Weights of a small transformer language model.
Size: 10 heads of 64 (1 for keys and values), MLP 2560 SwiGLU, vocabulary 13844.
Architecture: RMSNorm before each block, no biases in attention or MLP.
Training: a variant of Adam for these matrices, 527M tokens, 8040 steps.
Each number is 500 + 40 x the weight over its row's rms, rounded and kept within 0 to 999. Layers, rows and columns count from 0. Numbers have three digits each. The size before them is the row's rms in percent of the matrix's.

# layer 6 MLP up, 2560x640, rms 0.0261, rows 1409-1466, columns 80-159
101:486505619470560501508530554433499522607478405456634537475561487536471459536574516465481464469490520557535461507506509553546473521561527574502525499530499470490525492630519502471493471565456513479495509486520540456477469487557545460493546533
098:465573572511472503463472479422492486508546506517524535518523469462532491480515513450479571495469508500500544523468531513550503449511529432471511504465468495476487482509486568434511528477460502498476487533396523473507474564484504470522550500
103:491543420549505471598446510508547463442539508433468561448478473486506537563531475532560522468534520488531518456559467436502490503570560442381541528490531458517506494473581508504492448528534424573394428512569542520452498479538518416495506477
102:564493510530479480516370484490413573545515523581469568552536439436502515507583515508514529463505489408483519500551557502505420490503491431477471504440561466498519524573501498565500424443505459592515508454438447529478490526509458501474462484
094:484527482550538554449496497473543481481535510567514444499465447537472514491544504493506530495501487475547489574468502518542553487497431438546517469542428573499481477468538577521542516544480490498554469482528536459540453513466531535475513437
098:423429474569534452509479528479563477528502495487430510415503476511500541467536482447497526425433531550539470482559470470480447480489453470529545445474470528598494474496529536526491528554515521573535465503498477529473537537444548464506524449
098:530497486485503530494444492453516460409489488483433543453581545453507523512469537453531611510529552476468475533467487505426538487428509521507485455563497489496558477453447516513541435513546458478499504481385504468526508534467457485499522494
100:449499456503478425509479506453540470518527493571494514516479467510507512538497492418522459573538487487493552585491498468519454479459563448455561487476518547480486511530543490485431475482476501506486482480520451446482465504497541522510414510
097:480502524561468468546500480559498499515592499565521470429516572509473506492556518535486518557455513525482487594436584508472488529567388554465542472488485520570508477481497484475451495524435475517500441460459472521478465515509476452494467524
098:544509413526543552570533476470484462510557453522501554479600536503567489540496489476468489462494555470485513504451504465508503438544492515559485503504473520491462505487466560512496490511470480508549531494554511520510586430500449561493491481
102:494487527501505511465482497489478457513514557558518487490506475560506509515589487491528586523526562498496497520550556454481559484481457500499539452481445485470513477458502571455429521474515541494431537525432415485501537430491471501565565524
099:491547445442495522462516540512497498462513507519533529484543548452490537505575534447487451465501435499493406529518504455582472535543509457441468569471514528538521508503477473512508469487484502468396528497458442481499490521465565530505517452
099:531489539468495534404491493500451480412583453556534454517502479464523576493490472543548492418474530482385493439527448524483524549511457529493474497476486487460537439446489537540514540482462483434560512482497416465560497535437489463458507497
101:613512568481502480475397436542530568497490443587435532445532464492530519480442541480484567482503539427452434448550513492517460498474574534488415544510418492476569464491442482509448435500526457557498555460470543475395487509529470469525515447
099:499471577549450497560476555588560414543479552486545462518481408551437514518502507521472454488485428543478476606472474531465538439549575508530444451531444502550482581504509519474549506505503424415575500504524620500548448427480454558506434502
101:477466495498459572464525542564458476589514463523523484505484427468444452543557474507475519480463470529471508526447513544540538515545450432506503499477497524376509557443459563493487455483411521443485462504518538519467569503511483520542485496
099:515467504455528506466533477506477494536472505508561517504525491498470530489498576483458470453506477480443494497540445515501504474526516584449500484527538527511564530553518482489506534517537461557520481498531496494553513480445521469451447521
103:496521479472532475501521483400545472550545454476596515497435425565458433427535484491460564478521495513547458519482489484482501525500492493523434570536552500523541486461496507506539508563526445561456484539492472504545526456509565535466439440
097:577520505532533359521406507477440492508481490486482389376517482534525526513512466480531484537435447509525460576509533444548504585454554466510555555519506515574568495481495477535545421476472450473505469429534428404484506525581521540498517503
102:529516505576590533431410534544532429441418594525481486518424521495515514468499450524475527537467488422540490505502493522500519521521440506552473458526561496527441515541493518521362496516454499557505460483540498507493485530526550527386572519
101:471551498538541502479424489430446483522585521509463539477466530527480425516525489517443457517529509542554476519510502509485582516536485509458517537482581533486468482456473488490528552526556534512585566492530502621441528529457426469471477492
105:452511461491501454521577471544506536530460458465463470500435570549539520501548543510477565450416489538456493504521569476460555518416428500463483511544488526522474567543532395499467491539515537512467481574538472551479498474565524525534512499
101:536577532472456446509537454478513494521503555526484435518495457543463489547456549472461460497530596490584463511500467463530475548498615496471557559525453500462478487466498497468468511444504495479527470456512606525494490521517452488437470456
101:466486544494545498488462543551477445458472476427464514489466497547498498539502544486487517507466422448513576430540505542493496492466497462525542460483491509544475490419451525489514530524509476571547464483465554591501537512505417429519439521
097:456499469531506515432485499431468542427519505494489480528491485435560590408472434545500456490506500462473488425514497551531544473541539436543629462536487408492540531564503511424498458491527460505511507526564493504461483477458545521482536478
095:499519538521513540501505460465478569502447576437478466514573528449518464483456420490450512512536496492450522539530565522600513458436557473476519525445457524502450426472480518503501424497559541502459497510460519482521528476489516531511550481
098:428468444508497480501485542487453403449515490398510497494498537475468441524520559496427488580511463530536527513541524505470505527487468504561498558577486499525465474462512559552497581536559575456440568489519498506391480540457521487487546496
099:473507467583487514531502477481560480546531440519627414471513515478521436510475511454492442452438442498506550518543540480544413566486484534506480448558564484572551489479536386506501568536536536492609491507553512536431560468504472495506481560
102:507562537502488559500498576515557532499513536621555553445453445517482450546554571480516421540519489545523568491470517489586459487466501561431491535489498466523477516471424446468496496515442520521484482518428475491534492517486455503457488498
102:539456453445540426471528436541534542467477579496503516514491488470580448506513495527481582571417551544463545508567469507392446461547463442487575553517496537488425447509480591473515515528449473508575442464550483538515530467485484533485446556
101:470568543597532461498494473458463472539517535528529492500585437488489524539489412537447583521514474485556465515460468571521606446525536480521535522482519490575429530532475487461539564518464475483473508463503392576476526489435495539464429427
101:552517556402511494523518429533479496451470465515502495550576482536517522492490399548495560467532531497502486487475489421508472517452517516533534555452547469466462441574464512526461471498449544496541512499474462487527562537547545520494464426
103:509509582387404495543505489502507490496616512520479568534510497523482447480558509562476528476460497498491500442458466505464519506478491509498536544453501496456461518517439542443569439525525462450506544524452470568567498594554541517508518448
099:541549522527437475519532526550500443524499463538554500467507474521530496476483532588511505461471466465500565473506469543503555494537470471485475498474523478550436499435430585564473479489513520552564504511493496476529569468497486450439463529
103:580428479481500535541471477437489530535481480523469483617481482473570472535494527545494486531462565473430565564510540475488507482474477407504551470561513550483446458504499484543430517530427454479547439486535451501542506511516531474548528530
098:460488479603423463508440473509492452536517557532450466514514477540536516494472442459528530461510489512528524554526545497491531527447484520516553556534469512495530438505503506512570551522481518539496476538542431529417490505558445544581515506
105:543465526484504501532430487478548434534465461481475538505566541540477513449516466499450491512551463524467449526499444458523516499516567528506544440511472432492557490496531498477506426512530546533513503468458488465505490524495600444512506516
103:546493534520465465472505495540542507504497518501519439479426501476447486522468457576519579481512525501487449464494553504467460467480481473526452510543438518474468522478509468512493492498457519499431546457447574459421492479477529486497502482
098:500543568480479495483458563563494531516454527514452498440482538463494515552484555530562439522498478436497488435476540556480577543494541450468469449430463470603547519508514488549513477517491515579528502485461484572456467483540437487476528517
096:485475473514563507483517432466466529512535475578431530494509470522482494510457506525499522567541416527479472566471518554436528441540480547498525495506521561440471562492459454487546532544497505543481537437508516500533459501479446511492537500
103:484538448418516509463545521518517516540565549454531507493571516534454539436540546501545440472460416493479504480490548475505572467531473482530479495475476529484488497523448418482553513574482496528485484492482466421474532531549483562522575517
101:469440487451481489603440523541516447454470519617484490510464480491527571544550508513547504554486462493577526538461444513490464439534496519511540497456500471511449518453497484454483514495498422493421510497565522500513456547477488482471492523
100:495565450493446432493574522507458445428464501543510517442603497525509497409492473470507475403506528480497412535490538545512453487478498580464546603481505547518563489531552476450516444538443517473451454474442516569506498492503498509560479448
099:446445514516507437466510504488429548461605544520498507529546461551500449549544514480404568466559543471495474484522482508498482485567457549468513487494518529414508455502507461491518525547434518468442533503495584484507465577489509531497481556
099:477450564498605508504551517488456539518517533461529550534510518560488509499485508473449536552528534489519509451494493480522534479444465422503519522417438522472486476457530531516513501467471458547490449545523494509526566502607530499554507484
100:499512526435454523515503515552513503516506509526471490463487473455532503478543534463406461566560490573543519517544468522489439488457462501514516550451504520510493483493504484496556494474429466431495458500438469425493461577514519478498519516
101:431521557499522532560515572535459450474455540493470501476492484446439428554491504476473496441590519403484539438469550459585441546554579508445528459490432479507548508503463496542437458511558527524475547506467514546488500507533486507528512435
101:479477513541549471574496482478478423532474519505472545499546518558478539493511518475514484432444545552501463502448499521442504491527484570557444439527531495549408554473548371575501503456427502541477548447530518477484515518495445499478494476
099:512488600458521483502541489496454477503475530482482538541510566435538500504560471527535542474546510426462529506485495463582471484450494543461467584458498491551450492508433479435491524618466465460446461560474493510490514480500430536466457520
101:489545513507507546480509508428535524486479447515501411477499494536485555472492519453486509523474565420543508546508429529477480474467523463503493516457546583492545480482500472426538509469529527430510506469507489507498536509587493458499555517
101:472476450522511508456507595520537451432494556482434614463531476537535518492493502443534477505497547576473510496519502568526504528481451517498567469549511479530455485475432498472516428503530491493543504523519537493535523517459569496505526463
102:446505443512508472445544507521586568419452479501539488519471507502505516486465552501490442469488478496566501529455560521496527496489495473531537452475505426473503421537577437466550473516536503467480486469462493461494573486516448531501516495
100:522504474471466534503475502475412458515570516490465553459519490619480480445494492524463492496409519504482483501483509464410525505458527479522525553434555498555534499505565520511499503428515540511525478468496546467506472528534446482497522456
101:467469540424548471530559473453484504536492532551500500511447501524469555529487487507462516460540590525392479492488502525528516472447439540488561482489509497429442434500564459540505536498428537492484550511420467456529474533462499498490465511
099:504486510528453526532518508535474523459526563563457480544462458506535495557480536466537477463489465514506487515532479450531437442548546543430454485489565565508509544559507524550525488523516546554432496513475529526516529566466492520548510440
099:474469510476493523462498482515474477482536499501575521539564441547515595515540546507526497535488453546510485471479515470489488495473505485486470447424465447464534513501518513539415467499539493493416516463510407489504481487505507480440450546
098:534516478458557509534538510452574415494488471529552480533450448492518576519545518539505526503493530511415529510535460543496483479578459493570482534537499494540459498454508550507488504510447490442521513491439517504437466526483505537474492535
099:449474497589563407550517452486507446537515426504510454513579452508492547471521426541454494466497510502484485520474434448521543471505474457513577480488610466552522450479511512568522505455439434549456533503483451471554481507474502507526517521
# layer 6 MLP down (transposed), 2560x640, rms 0.0234, rows 1409-1466, columns 80-159
103:508504472510450444479496525485498503501537441496536409458518528489535466455440496573461491509439494444524557522535522536505479521520465429511541462472496474552486520442499485558518458460522582517476527445529470509603539458464455572532490482
097:493458511474472509407488520486420478444499484464434451394467498504455482552483500520490472449458582501564600471531557510492574479462466580469450520452442541518427437521473542481535436515539544457499528475567477615550493485479478548424517501
103:532442521473395502561561514546536436457483488452486524482470444490527505474459472443526476491505549471454490444526530460508494580440479567493459471557430481536517550457483523440556451549518499524512515591493500493521438514507418533538530530
100:532506463524506482567515477478483519483484503443535467530503532526547471472432507493474390469536472459471428399448446442466526474547602530417442491478478494513485566489515518523533501484512488467469507480579496494572542474611584470526429461
096:522494509523560488553463578521490511560447502563615549493558492485482481515520457475500517493441540414548477521517478525478511568494455530535478474428449511489520501463533414539548526570542517475488418543412547463521462494536522529447510465
096:485519495471519485500606514517520495485549516477521458458498450504514478516502548512543509472420494555473567497471484538532492541510478439505460443542513538481431549531483504552466465557555567424606540449511548541506498469513549536529431503
098:515538449471483455530486455470492511485517517460421611501440479491477529497395464477562473545530584528547589515523487481467473455495512451460555473542431511418503502493491475493526491567511460483525489486530505479542530518503491507512563443
101:502521524571502439468507497507465560401484506428485502478495469538487586452490473532514508541524480545446467509491433484492495536485506443477505491480464481518435543405575578566483517450550541548517496449498461561493503444486536485473523495
094:444444489449506539591522490466535516462498547554478485537559554455542554500457493488562489442513524502484508441463492388543532469529571425445429524489488495493519510408498547546548433506454447590503492446532502480565488507499509501498488528
100:431457467470477484499422518427459478563516525527530460519582529504475458530504480485460364505526505464541536456431567521496471564476474511485481560517556425485537473536507484474495472519475545508547473475479487513483418504472580536514514515
105:496477494516530540517474536534502464521554404486467525480562479466582481592536483544475550499479478520482527543496535483451485481518541462487510559443465533513438508602555464395477461478433541526556456495432530482470505496478466485486466485
098:473544563508496383590515501458543468551477456463471522474475447501517487541434547393436562518487460422513541467518503566488560495481482517433515527492485526590587534491603523443485522557563513486501555532553474470476528448497554473528456470
096:532526525489562518428572522443491496449523529487494488516477500502514528519502459565523532481572514460489485493507540501514522508513556514521543442523487496479476518484524489444454574509485556443466527611474466498470464542526526494480507498
101:490475503548501516534493519396522475501478483525537581477429511459499483466479529493512469478507527459527569548510552475486450525494514574586521473498450545535554530488483597573557475512519420488501482492570553576481422476488558455529447491
103:433539525491486439470419525480451416476488524432465488447502520503586513469407523528499472500538483461488486497531463453502473482458426514474491480538473491443518466461584562483508464529502474462495528496507545489511470485447550491506505473
103:490480463506541444536481501490521565551513526499464466430443560557537497456497485552466541468462516456550520471560434534507473451561500566491524517512401557538481465485470450460581485543583533409556539501493511545544502499481503468493417484
100:529553533544504446466455535507535445560522483443471523528493492437461510569452537538507493522489552501515514521542421587453561503537616427558522505473593526538520537575484462486507480454513501567503549437507469548542506595467526510515538523
101:554511538529550547486468482455576555533527509483487548607480508476439466520560533485460523512474488495518447424466496545502412458550496501539503555476539493521506473468494551509550550517481424509499437427460435504501394489518552468502562530
099:457468516597478470450473481506529546520521505488508498412486510486499504472505520452492458513539530521475422443440523511569569487423512447519452485493482488494541502507553509561448488521459470533549485415512497510519467560398499532471495531
103:519536552551560550491569495438483471581474445558542525512466487526548476537450540523454450539484517504474491494428530510497535534442539444501507504401539462533476480509498532562518536455492505592526495507564500535472545473446532531551551477
103:503523541510512545426442453541433481522569500468512474536570510508512470544527586437491499554526566558534577518492479475513499569560455517481458510440506455481443470549476507491471536484492536465531479533534511510502485473542507507460534536
103:472582501492479494488531458469508525508454528479493451408478538578472478414469550546500479472469504474509495482496549593462590539505434535465470541530549503508523549532428492539464463466448534493424500501584541453422561513530532548434558494
103:590527451511546456466543534449462489474525570503438429455504511521492514500466540508504487535484510530534415487486528461456492532488551521511544552450479522464521514496436545520497441492462482512613503472493526556483470500500550510534518497
103:469494528534518440538517518481539467472460585506492449463468462442507485510536508452510501533466543553546464454470525489529496472536470549512492500524502436500504514523439492463450468446381465466524553428479466454492468471455510517545507483
098:456474537473445524464481534452530507477514477516465458420440595513401506537531562525501532499542520513481498515505509558502470479531450467522459521512452500522547545435498490503542554449577482525513504495454578515545450535485508460521469543
095:570485501488523545490482506496484475437509454457459508560478492614458544469505494503483472512478545502508427473560490548466456447542477485490495536507518483490525540528569415496622520510421486518587535454453490488538472484518501557468446495
094:523456522494534515449509515442487441416517518501502540527478455469521543513470491507450545509539480518477474473510572410461580490526477492458457489509532437505502517524449438472504522463501547525570512457551454482491467525491542531537459477
102:499481487561518553453477448527453501476499454465491445499537450543526480517545459488480527527550492563525540493510507490447582418469528456498470526549444568492561479437478465618457443506470485527486502450503524447475516546570536446548496478
104:570510516491483514503419539458500505523464537524522504540515442474428464552571502514520450539556437533494463554442509462571509469487505479490496538510537496462578456459459435561529506522506402548475449568461477410447512413462531506529520494
103:443511506568523501555544439559588523561436443514484449441557506485510420453479499511463485518474474565513463461536528521465440467524578561472576490463415469471572598437420473473547547443442472565484446425507512510552508482529546483517525442
104:559592545593491440414451485391494498488512551405549567505525442496491482490505466546464578523489480576562448565522488521538585534467486526510504451496540521501449525487540561456443602498494457549460502459537457494545414462483561489483441474
102:475530528515555518468490539538504451501492512523475532465514492544491548510423491571504504532444534523462488491462435485516436534548501462432479497493583477541517597551484483614459485474440492407490549508451562475563478539520444453534530537
105:514503507510534534505452506454506644550520516463575551540493473509520550455503491527461526438517538509440464540520496506496513446481507429515534510547468496508542499494494407453507477444592463517480478497470511459440518513504464484460456471
103:532589499442499527471514492545459428465516505585530462501479485499453531473499510468514523480491483530487479550462527514454517524431489458465499550502443435520515474532501572364562422389477538500460560572552475601495538512526444493505463444
099:575514508487509530493451534489493552457576518529513488498517489481533475437529531444497475440470492484474451423489517472478524534370516559494475524549475486508462532531477414529488468470467512537528465467550500499499492504525534574509577516
101:484509550484564533462517459509532406521449482466450506530497507457481503491453528550446536438524519472471530515489518508484494534425518500534483500527490514467538517580418502446462494526533491549486503483465507491503502465511496517487554512
108:527437467456505505487530561532520456446535485483473544498492552423505540440472532502403526542484514599534493495457480524521434427569617448471503473500488472523500462450462515435488456501538557447452555478456518517462493488461517494530453550
101:492475586472531590522521502530541479504506463487464562480486530524575488510471477490506504488434513513463487477502489516514436537491538501492447508488554491506458495489484566527527480497531504479592524550522542513480520532576506493491479525
101:483483506558494515477496479554487473478465449517549464509440458537478538515503448428477504460505492536526573492453514473497406482498482424498531517520520521428493469608459526546470512451465452516528427490455507375495506553503565514546529579
090:527470515525505465475487486587524490450498509517535459538458495506609530536466497515485568505496529480538519447540451469539529521510504493552495454420424518501488473458501543435469508499430456497525490507499456574465502472491516569517458474
096:516543470531439495443498549488496471631516509473587504491540483596471480485459543503539433494522463491524534524496462507508477437570463527488575495561463476514411507536461384504506483560521445543521495426503550496519512498530519530517583505
103:551491470466515426529465496490574501578533560471516481554468529447483473584548555499520444490484487485496459525562548438504466496427486497515443514571513515486516519542594446422547417490458549495522518534392515515470419498470502441531451526
100:482525563483469450477535501465497483493526509484529457481499452439530463418509565507538439559512478431519530516451489498575472485466506570500505581503465548519505496500490520520477504553516583471504507555500544492546453480530455546536494506
102:510418501493519428521515493584480566442585503426471527493462487530522479503475454529466483575526556453465478519498556533540513489546458498542578497439400530421546534521450511504545543517489485567428430450521498605509503454445541455448446493
101:554502444490525535501472563450476526424531575483509451510478439519487456458566518517528540474399442522497508419566476526521498449494426449568479532469544538495539482502509495511511455481542467475501535560500461543491496501505496529557517542
101:562540543533521440516440543483457547532393434392441513537517473501448536455495496479483534486550393553510534468603473535498484536502485542516554424506532535528518574482466512547409526544537461608488504483512473495506458523535484451448431567
104:531504555508455518476463491516512491422458441539534498451464483583589532517515491516590498511501459509422519485467457483592479528504503506585472502498455493471500519508460525493428488439509518513552479567505500467494515516478452485545453459
104:452568535508531508553524530455487523561502501493415505505503506545469508445594545481536438557515541532529492470540463541491540502505576542549510446508437551498551510515556490479503483477526441551576558503535514510507485530462541471453506479
100:537470527484524499512535520531484488546501541531473514470514519482487502456518536536532579484507481521518476483492462487524502530508506515426486540483492452551521559469538547412518474586487530459497470559598565469520481517557479495432487547
089:523499468473496450494465483527500556502462508483530553483495468507415544513511491499483500527499522520536581462462494496485514570457480483474517533593450521520443532514548495474524515496484527478522463480457526562417444436557490477462520473
103:518501537450449537485452498478523553513527546506513497518542404509507533439489565460475516557458564482505537499509414462494494527480534534579538512561551468505496397427462445505521456510495470475540448512476468429550430488420523479537513537
104:502465529437453481560438488481437511525487448505480530457499519568458539481467508510514537471429442475448526523512471533523541500470499515501509490482432519475469520518435487498400470483539457499443488522533512542483521456511541421429530409
091:527543463419531466447504469507486591437461437530537454507456477509497452554478473543520439517550545484531605524491445468545502541490481506439545485495481469509515446545446569514437478526508543486533467575556532545492540447548437490470481522
105:547591476519506477453443614506523472571549482505474499553534442437482498472403517501497507501501487399510477551557481455514453520422569544462495482470505491548556549524515486463522482503575487499489479417529544523541544486505552497478477505
091:508503445500447567522470451525498510445460530504457490512550523502536538540530452507559514510494482488514406484497490412497508528535545465498528503511518555531518484494512501469512513526555483394521517465483450544498517520495483420419487468
097:529481519469520545482555482470515436495521547540558481436530481467476571473483533532512473528492501518523473520519521503501512478495448465514534470564436521438488469515477423491477475568508514537519537417507429502487516461543478569530519497
094:525497452531473446467458515533494430522465425510439547505492497548510540488495492568455436552422543505486521531522514530431467501515442427461554558483530481470520450539495496510528433498517506501562527485530512402494528506561516475459476502
100:542500509392545528487418493532514521497490543492433505490484451525476472522510565439434470482599460461446546516464498515492546500432491522494510468506423432378513540588465532529590538490476539441487510503483502494514500527521529514563454491
# layer 6 MLP gate, 2560x640, rms 0.0273, rows 1410-1466, columns 80-159
095:526515464494558561496441495481494573474497471481459487448524518479502461484519506507451525512468540438437495465511497466460559535493462508423452426514453536510517467509549515519526369447527497464439527489547470522483538469543440481470510568
104:462502574509583569467442476457458524467601481482590476421457575531480556508549534445524489488504490558503495465476499488474513557497508516454497437438501548488498480560559521542489443460481520414507559544587494527473539472446506535480502522
101:492429465541450478531500433484516555590516512509543481503483500442506493527542454496524477502484505398510498550475546487481417519459525427466449559470531558493462511563548536520587479516486514484550510484438405546453494590525449491470518453
097:497470539491483511565461495545522481529490442509545489526522498494601496508490398434469493520529525480507539489526519469460468489528538533508487502415457510505516472491505454492578546494495514470482437498503466542476485526508491500440620536
096:450506466479546538563495555510549547581473485574482483465530488466551459433520532435458454447481500475480440496474422432544467493476490498488566517490473547510530495535493513565503447499537422496511576463521492541515473459532546491509540499
096:537513565534513473506577466535431483445470491415476489520512506449475406488429464510497477531509500514565543410447531517512527496486574448500478486457511440496490508457500508488538529489507494526517550513512536501481558518465497509459455556
095:429502512448498524422536535520523394581543508480497467520475473473440450419484547499574566457518551440538489466490488560577461507506482494556571474442520516527554465484486515485474445492462542530458593460415506547459493538426529471545459450
097:468457540514511525463571553471582447479513551492435495500488511397506455472501451495514460490511594496640462481488557490512468520353533462431501515495447512520532474518584484504484510559548480547484515512462532500461532537518541507550442527
099:548520516486507501461433424538467533523495516509548440487567566454454508445497495483544436426496506448571572582443487550552509442482455483523551502474600455544491505517508515548514450496423482558514532518442571394532496559504462495504512531
099:524510452548423465544497574445479489431530565515483512482502509474476509546469479479473558511522435545502483458521513480517543533616478574462556463497497528481451472512418546520485478509504531529559456483499452548478527477540527537442496472
099:442547531518446481423488538496539418497487423521524498508483519522548496535557483543496502413517487567477429533552475499512474562510527487487474460502503547529485479434449436506527509534553534502481498555500459490506544512482482559528463493
099:488512452467511481514507493576446570510423526490506527500491480561469467442593525439467532563454492500570532503462586483427468566502548548474539511499533448480440544534513464525483478408547464479485485454494536495469472466559469465552525450
111:489521526538460507510572505471559480529480552489507535445475492520501512498454519475492453458461498434537537525502486522429499597457486480555444532488468564499541439586526517561589474537475415515456550437496473506491595469487490569433534551
098:498508411448565549535551461566515465448553504489527526520444443431484485510531507530429470470499476464488464459508477487517484538484488511480537510533474524424501537537466484491501482442507521539585426476506412472512454494493469463457465524
102:533482523519565417453460519561498459463545513489466512536483522484495490468527456466519508556483518471538557466516569507535516516497572488497515496448483534481481518583523516510554477508470512510565440519489526464507477482571555525525470567
098:485498536527463439557548493500542515456471554485480507545504493495547438494465478471496522521523555502499510480562556564470444603455437440480490462443506506484504515513460498491508503497482505501525610515514529479484399579471543558550546455
107:463523527524516551446522473466470569456457572551491428576531584505540531446537463477441511499534497549502585496530484523454452445470535507497451473562468503473469402543567492511550485503575485444502570460500548518457449527466490450509511564
096:470570498463538498485446466445529512529452498483616504512461520544586473461506472517463465497444499460412511541449457499488425477570460429538511514500516531535505538514517580522500494446478516520620526507548453452564552507450489459531439540
102:552580546493568503434495464547456517498461494503535441534500544535492518555530467514505596482475440498513453478509506562509552456561538490469501504415467566482469498436549564481497448446560482493546514473486595522479504532522549509522483523
103:530484552515607550531455486554478583437391458510520517461482519515527490491533526458509472481508487488482559487502510481473505498560516500502482488480451587496511440503475510530476476521528465536513455529516563512469517462497539493447536429
113:566460502512513514532382470569539492447436546512420537516477419481470441453444528470521522484508490465492481407521455497503508527556513550518530510563459517540557530402471488512547565542456469484466500417498483523497512529445477451522552532
099:528442551534506552432495498468536478529514467518485563494520504511502526443549544505455558442493458506512540472520451516463451454454487569418496507535455528498563519452513421460621547481503522521512486503520507540544541507487561458518470571
100:535498492506522491519506601515501507498545560468539498495468480504459445523488497428541446414585541474473520438460459539505495490479459565528467479502507509530487457585460499525582557578460537557518477494497534532465464476535510498452545485
099:457553524538559548523528483553513489491447506569544488580475467511489536517501488484502486381516494519449499530507547455481473506463545466485482504555455528462544429528506574486483538463519554465485513452478528524472521426485523459510579480
101:499452512472506480474470467536464594487518509460565507581543482554477523464459486554554543477506471525534474469419417480504485493459427509532592492485543472458522517569509539502503561540506469521473516522534502470509464498447466497445534414
100:480498467490519517494460461531552477524494464555494538524457493612545541508455507463459452537504493518515457476519532571525534493528524550479470429468527512459453555507418508478550511446428450486464404470422481494512429420566563545473554526
099:426469511513393505497491472462572575478510445516425476503509446510556467516614534574518465529547586488527563510454481563549462492544476508537531472488462503485464488448524531567513539533522423435527566565489545468483435511438463467479476513
103:517475512526556529535529468536511551438534498467490505486522478472462515434568537530525551519480493505438445471564441537511492500405489493562499483480546525468499542554548510528461477550485488471513565513504498497555439596568483561449541500
097:505409535542548511520445543482485447484491513517497437460538446525496474425467493464441507479485494449479448478497460486526485507481472517543519474487411514560544464513497411525485504507475552445480479515508498532447497557530448490483501556
105:560572541549487577445476511474487493576455490470527459459552512526507491496444527501567483427517532511456464536529487472562522586501508587469543542471433524525558536497484572518484599470447523563511537521518485444499586508457519505495478519
100:559448447449471562517399500460508439506518575470556527531420408515504545513483551511528523542543478538509514559489561441564504486570538474569488435520466534560520570416472560535489497493419552538567419483519549534503468427527499487518471462
102:531526492490556542527506520476503424446581507481475581480528532530450490539494462561486539486453515457497495450485444519555536574523547562531461462468579506499477505495498531476515492563490465496530511495471583487504522495473487515495524531
098:492434493527498423549496552563477572539463542482473507536531471544577432488467481520453532521574456430548560507512549566511469495456542504523476518471520506526596531396529446495480550482492433510464483523472564567398442546542541574523523526
105:573419527451456538528495495562585511499507514540434514532458453483507461539504407513536486486514517497447438528498478507504530491514536470438535461506476517451497501451450541507452557500435530442553507484480448434456466526611540561494541501
099:537543491452489479520543526496488462451513555469460491543500494511554532540436542475501501472486556512492466506520541517506460541534483572558472469509467574467477519472461484488509527465538490473600498471471522518575464496533513485433572562
113:513511477516505533525515481518507501489515514518517458487473565476526497535541533524532473464515507421479459582526507547426461548539471485446542465472489572520445461401512514592530492533587503514454518526544469558544474538484411508541533565
100:476503512496478425509523544503496461466491613454516501576423468485514419501446463446470468495510495514473501505513485544501533511442546543530508499470494535488444452498466589552577544559460493526463521443506509533513455412539557545464443534
102:408582523469537584457477362530440450503501524506525485468477519508529491429463507547522477488507479470451490529473502511529506550435424513484506531494438548455483537493571477586539443517454513540494544615475488476542394511457455517496534549
096:484499497472535538536515499541505465473472473485455471589448405490499555554444528455539472527509541465521414499480528438481460620514479490516489510465389494529489492487452505378467518496450493498542458548520581516430474531446537569521531467
100:448504502513486508520463511587510528518446385503461508471408518484507487520512469523554549573477558467518473532524489519438496572545541447461507489448498570506519529501563546520483503461448484521542475430463455593462480481501459454423507466
101:511524462543451502544474461575451479551476531524483544456523456553486465451466509446525508504534540528467525559563575480487465522567510504499512540539540510559491447568512532431484455490483525482529493533532529528512554407519495485545560504
099:531502439484532534542556524576510578542553471550488517449574547516527493446588541487435520479503510462523456528440486464463486507523498501454521442566537528551434443534426560499509554468485477470587536481514516555515422500588470465459505540
097:536494528527503483514495463515489581544447475488460451543491477573473500519462508541495443506487491491505441509451476510510456468491447538549459445576434479482556428558449552570469532478512513468483490418427540452506518506474495544424522434
099:519568456538583490527471481514546464553507507551468536488507476478563502456543455483444525479551515486474537508517461455462477506483474475504521566513476545516515496422509521504460557478551403472508557525506436463428422503556557463553433543
101:429524526519513512511369453503488461523453467511496507544532515582488561469429470526532481490514468461558557485577536601485455484477488485529489447459533551471499555477503464516440470491534406573476484453490574530481462429536497511494487530
104:475512439564451548573522444531478564531595478581472517587544510478560520421504506446472475475488531509625512519452505490460538479486559490489541498516452489432529475475479522445505548520423512494479555506482406465524497537446499449620560473
098:515493521491475501514541515528523494565495498432522510469526506509497477485516444472476481545458537453412493559543432464512579570473499473518497445455489515471478447526464480504422530604511476465518434485500474533501538535461557494506508475
100:486567529439544513508518444510483512584544530477547535542427467460500512458482507521474462486467492520531469516511493444480618464524522516498488494487480527447478502529487467472528554528453555485507516500513518452451470500449494459429613455
100:508515400501505476466481551513510564540512495438471471551467479504561547538511461499449492473494583516541529512517526481504468465445542524499503527535488532480516429443530487449518448454526544406496463542470499508520541496490506496529473473
097:492496489575525460512414571511490486546408533491500516458574473529509459479476547480519483587604533448516505489520482489504492563459457480429603516556458513512490488476517472492496448524436488486563514506553420489538540524434497496519519437
099:525512426478497452385578487514543495452459424506395470455468478516521518546480515448544448488509466523546555549541525542498493437514489472488500493480499529471501496552488507504564463593523503455450451474499520518493451513489465469513516450
098:542454504506462504474454513501471532563499515417416527506482502545479484430504542551466537476430480511591564493498589496520510491484586467599522453511514518543458537515525491489496531486439489469553531518426510466431522522462475487478545504
104:538542521446467460551463518524477583562483553600472447521523506471544442502469551514559451456447461451558510486501539503510381506458492560494508485457587530585512510530457489521464497462470484438496496510410508485532495492510439573456548541
101:459472448508522443469492437530453482554449474418485517420475497525418482464498453540501520455469591462459510470417476484505538524558498470541554461488416467465495567400504461442460545527487496430564471465481508497449537465486508548428519492
101:484497523491533502492516390525496443462569478544566485519505473492577547528526486536524511530520475508518457515491519502517429537502473501489517451456528505502592456523477519564520557497498450456408487484516473520435530433506526445475562544
098:548484504472468588484463480536483553474492473536533462446484471554465447504547466501506458591506498496519529528551534505489585557496491458457526522434499541493546509507490497446538555563524542513479499457540465445490526555580479402450602485
099:489516497482443467482527485460521485508501531490501496537489497523535524461476519513526491463540493525485488510514558442507458481467523512589509516491503479527514476487503563508565458483445527499517537507433531471609520524462527468556518477